{
  "d_mlp": 832,
  "rope_base": 3910.0,
  "rope_fraction": 0.75,
  "qk_norm": false,
  "tie_embeddings": false,
  "optimizer": "soap_variant",
  "grad_clip": 1.0,
  "dataset": "wikipedia_en"
}
Each number is 500 + 50 x the weight over its row's rms, rounded and kept within 0 to 999. Layers, rows and columns count from 0. Numbers have three digits each. The size before them is the row's rms in percent of the matrix's.

# gate: layer 5 MLP gate, 832x320, rms 0.134, rows 413-437, columns 256-287
# up: layer 5 MLP up, 832x320, rms 0.135, rows 413-436, columns 256-287
# down: layer 5 MLP down (transposed), 832x320, rms 0.125, rows 413-436, columns 256-287
gate413 096:483463545537509451385552477572382374608419452465504512501506490483498450397478548541472545465443
up413 093:539477453537516537567419535516555573453586523493562506540568502554441588596491541465518472428521
down413 101:456457486524551514531565448502419476421523598491443538531478454577410483487399380565472452497575
gate414 101:473496501500476488490440501523520513488539585498511473520469489527381603514494486527611548398464
up414 098:517546450539499487597549516505484494524478566476451545554431491488507509526525493487430460457509
down414 101:583542483508591464493535492429502581526376507460498524424512507542601516519472483434534542574457
gate415 085:433502516534462425447450510520593569434452538540470500399489522479518502577400492463328550500473
up415 084:520498556485461467508542474487512514418534492486493386389455464533444583576395495519518521478529
down415 091:530428546530530493389471554454497546469502464506513480519505573516403422450486445478453502487569
gate416 098:547393461488542489505608452507501555424410486452549526528532508507468621477474419472485441471523
up416 112:554466499450568522460560457547488547467416527381529476609511552514466611470479488432480478548495
down416 106:476485476525473468444503439519463534466566572490570472518474535550469478559481521484405507569522
gate417 103:659561495666495473465543494591476527515508527500492594447383432555453455446511503450493564461505
up417 098:524472396585459492502543457479416456545505526442502540439573493486572508510514487501521535540528
down417 101:508568500523649491516439460466448516538453503405570551417568504579480459471512518427457388466536
gate418 106:474499580489418501420428598433589580540470480549551418527557606531508528476380529463463602572531
up418 099:608486460488424488436544484516622514506527432532513441559560604487513403532530471432559590507495
down418 101:448525528491432460470409487547486394456392469566426473533559499509540483508422600460467520607505
gate419 096:458436550519506420506540488505450479533491580496432429509527514486500490449547451480542494490440
up419 105:577572597436460465555513476561501446586418521521468514488478429446477542475555417580474541431433
down419 103:547472526530464545476506477483503420611523527555539418493559455485438423441523522459519434475528
gate420 102:560514448496570550398420496450402522506495420413442524506460531529519490485630561447511551531521
up420 091:459485507527615556512464432415500506540500465437623475565539421504409525486463523478526526493437
down420 099:460540518533507483528498510453542517446502522551564528546556487489429543459450570490503451447562
gate421 103:563548510561475436528469511485516471416528502486542480551515485511557570477444477587505510498428
up421 103:575579483476506517505537535512480442483493573496567510503441489400557502512480619565561546442505
down421 107:464467381502509447515539478419464500512432521470480441482381558412471567521494647524441475460447
gate422 110:529528522513470555454537525433417484553530537508500465478544530433522474522535501518510510449479
up422 108:467574555466510502509465452442493388488476528470538533500482396484382580527479470483486435537461
down422 102:436477491464477498503593502521534527491506513494594514450513604590563483501561488461465646479468
gate423 115:450441584490569526492521475451450442447470468479534409580475521463511531541540489490491458518510
up423 108:545498507518548572463529510517476437473462487475576462495433443470528497511512471530415519444580
down423 109:488475463517526445473563586473494501597524450501478485604488479527503474641491559487436526487513
gate424 118:552501521475406599579535450549505479475583498436543494463418508509432529542491550428524485434588
up424 124:496444457485502476443548545512436469526451512554456481541399464484510517439481478584400489522416
down424 092:532523438496467454455413537483502604376499473390541535461470585468415465585511527424481547481490
gate425 096:486515546554532468506478522518456570605531418532465554426468517481546548592562482572475543541432
up425 091:474489532473507571508525470535575508526462520515445455582522433475442426486490400515431539450429
down425 101:457537486497519470431496424467598473539566551563541514470510539487491458390380472456492528517530
gate426 104:521519545478536498495552529570520512440642490455473494534470426498515624473512494545481520588522
up426 093:512496472511476400551397501446541415562501474557548558494599571452486468500521508394458578487550
down426 095:507446571562462494464442495500506502483650507394463477453473472470443502487492480500461481487455
gate427 096:489505491490525561428482489513488468514538499436483472552471449528494432421410470478472502530495
up427 097:525504491527502567515450508520458487497479563502486474515496487513586469492518510540512558440596
down427 098:492549429557533404487541511490434434461475458472507428532436557509463497513427517476577423594509
gate428 102:462506501430596438514537460496505542540437518544497542477415466428610504546475482549429526501656
up428 106:522483507485531513458501479458530560510518457466380490525550478500524541454565500546449502509484
down428 105:500535398500448479494534442460531495545578446527394358473448481501495507478578408465397493513465
gate429 103:581470479486504489534531467477439481464555478516559483436425578574490476431477479506531552427449
up429 089:580451513524567414498459578572518573484461582491512457530540502535607524434465469491509585491478
down429 092:488508579408465469468499427401603419524470507529500528434468546319449525530518526523450455526483
gate430 107:435496547488508569497436364523507506368513468471458588546542472457403597513465528491474464453548
up430 116:562470412514530500486533557471581528615487432467451566493506462565543466466531515508427466533446
down430 111:453468452538431454528509513493463514509482498541475524479506520434483519531425553449470469422446
gate431 088:523424559494480502595531485531471538498606429546499550544413423581463565497386522524503474430545
up431 096:567557448502542515487573575512556624514518465561501523426531524554441473500536496524453409473486
down431 096:384528563558564543532546518507551511463530555525468528494553614520503577498400384586421516506503
gate432 109:470458530486508519459514525471425503446534470499607561489455490515609458498532555483500420537536
up432 106:506510529565482460460509503487488498479477565487551672470512548472476440494583467465537565495465
down432 105:555514439428474575517504609507557517582534438505505612557501594512454641582544443473499556478437
gate433 102:453475448433536504552572453562572461452540457404503483494511538517498529466510425628461479498548
up433 113:642531582512489538445453516472492502577605466547521496543493506477509465433490448501492563601484
down433 101:507588497512508526485457497551488508527584584482455534478483521556442517512494558539520526425475
gate434 091:413528520491445432482485613459555521456423535442425463563389563497580587486549507458499513483447
up434 089:604537543509573550561529430450496568526485391533476424492662443500434453521432463521499491549488
down434 095:484528567430521419390548532511478495547538571515490410450469469472526460556525497516518481583524
gate435 105:415535557561557513532515567577554528499448447475484520463534500489456497514506435584548550430550
up435 109:453445535432427432493503495479518442491449405487425519467515478564484507511522628417522571524502
down435 105:494620528453495486442538518493621513472411594435611453491490564530503512536475484500482587464532
gate436 093:504570466461562466449438466502583468414501491470477537507484453468476450516455426555551531549507
up436 097:491425523446567461569534506443394581575549470535464471505453516532531472504559480518487577557468
down436 097:521484397489546523538477528605454481585386551525508505383543520495440482492467509444606528520547
gate437 094:504556556610485554579497538457565513515541576651490514548452475502483420544557559557537538443531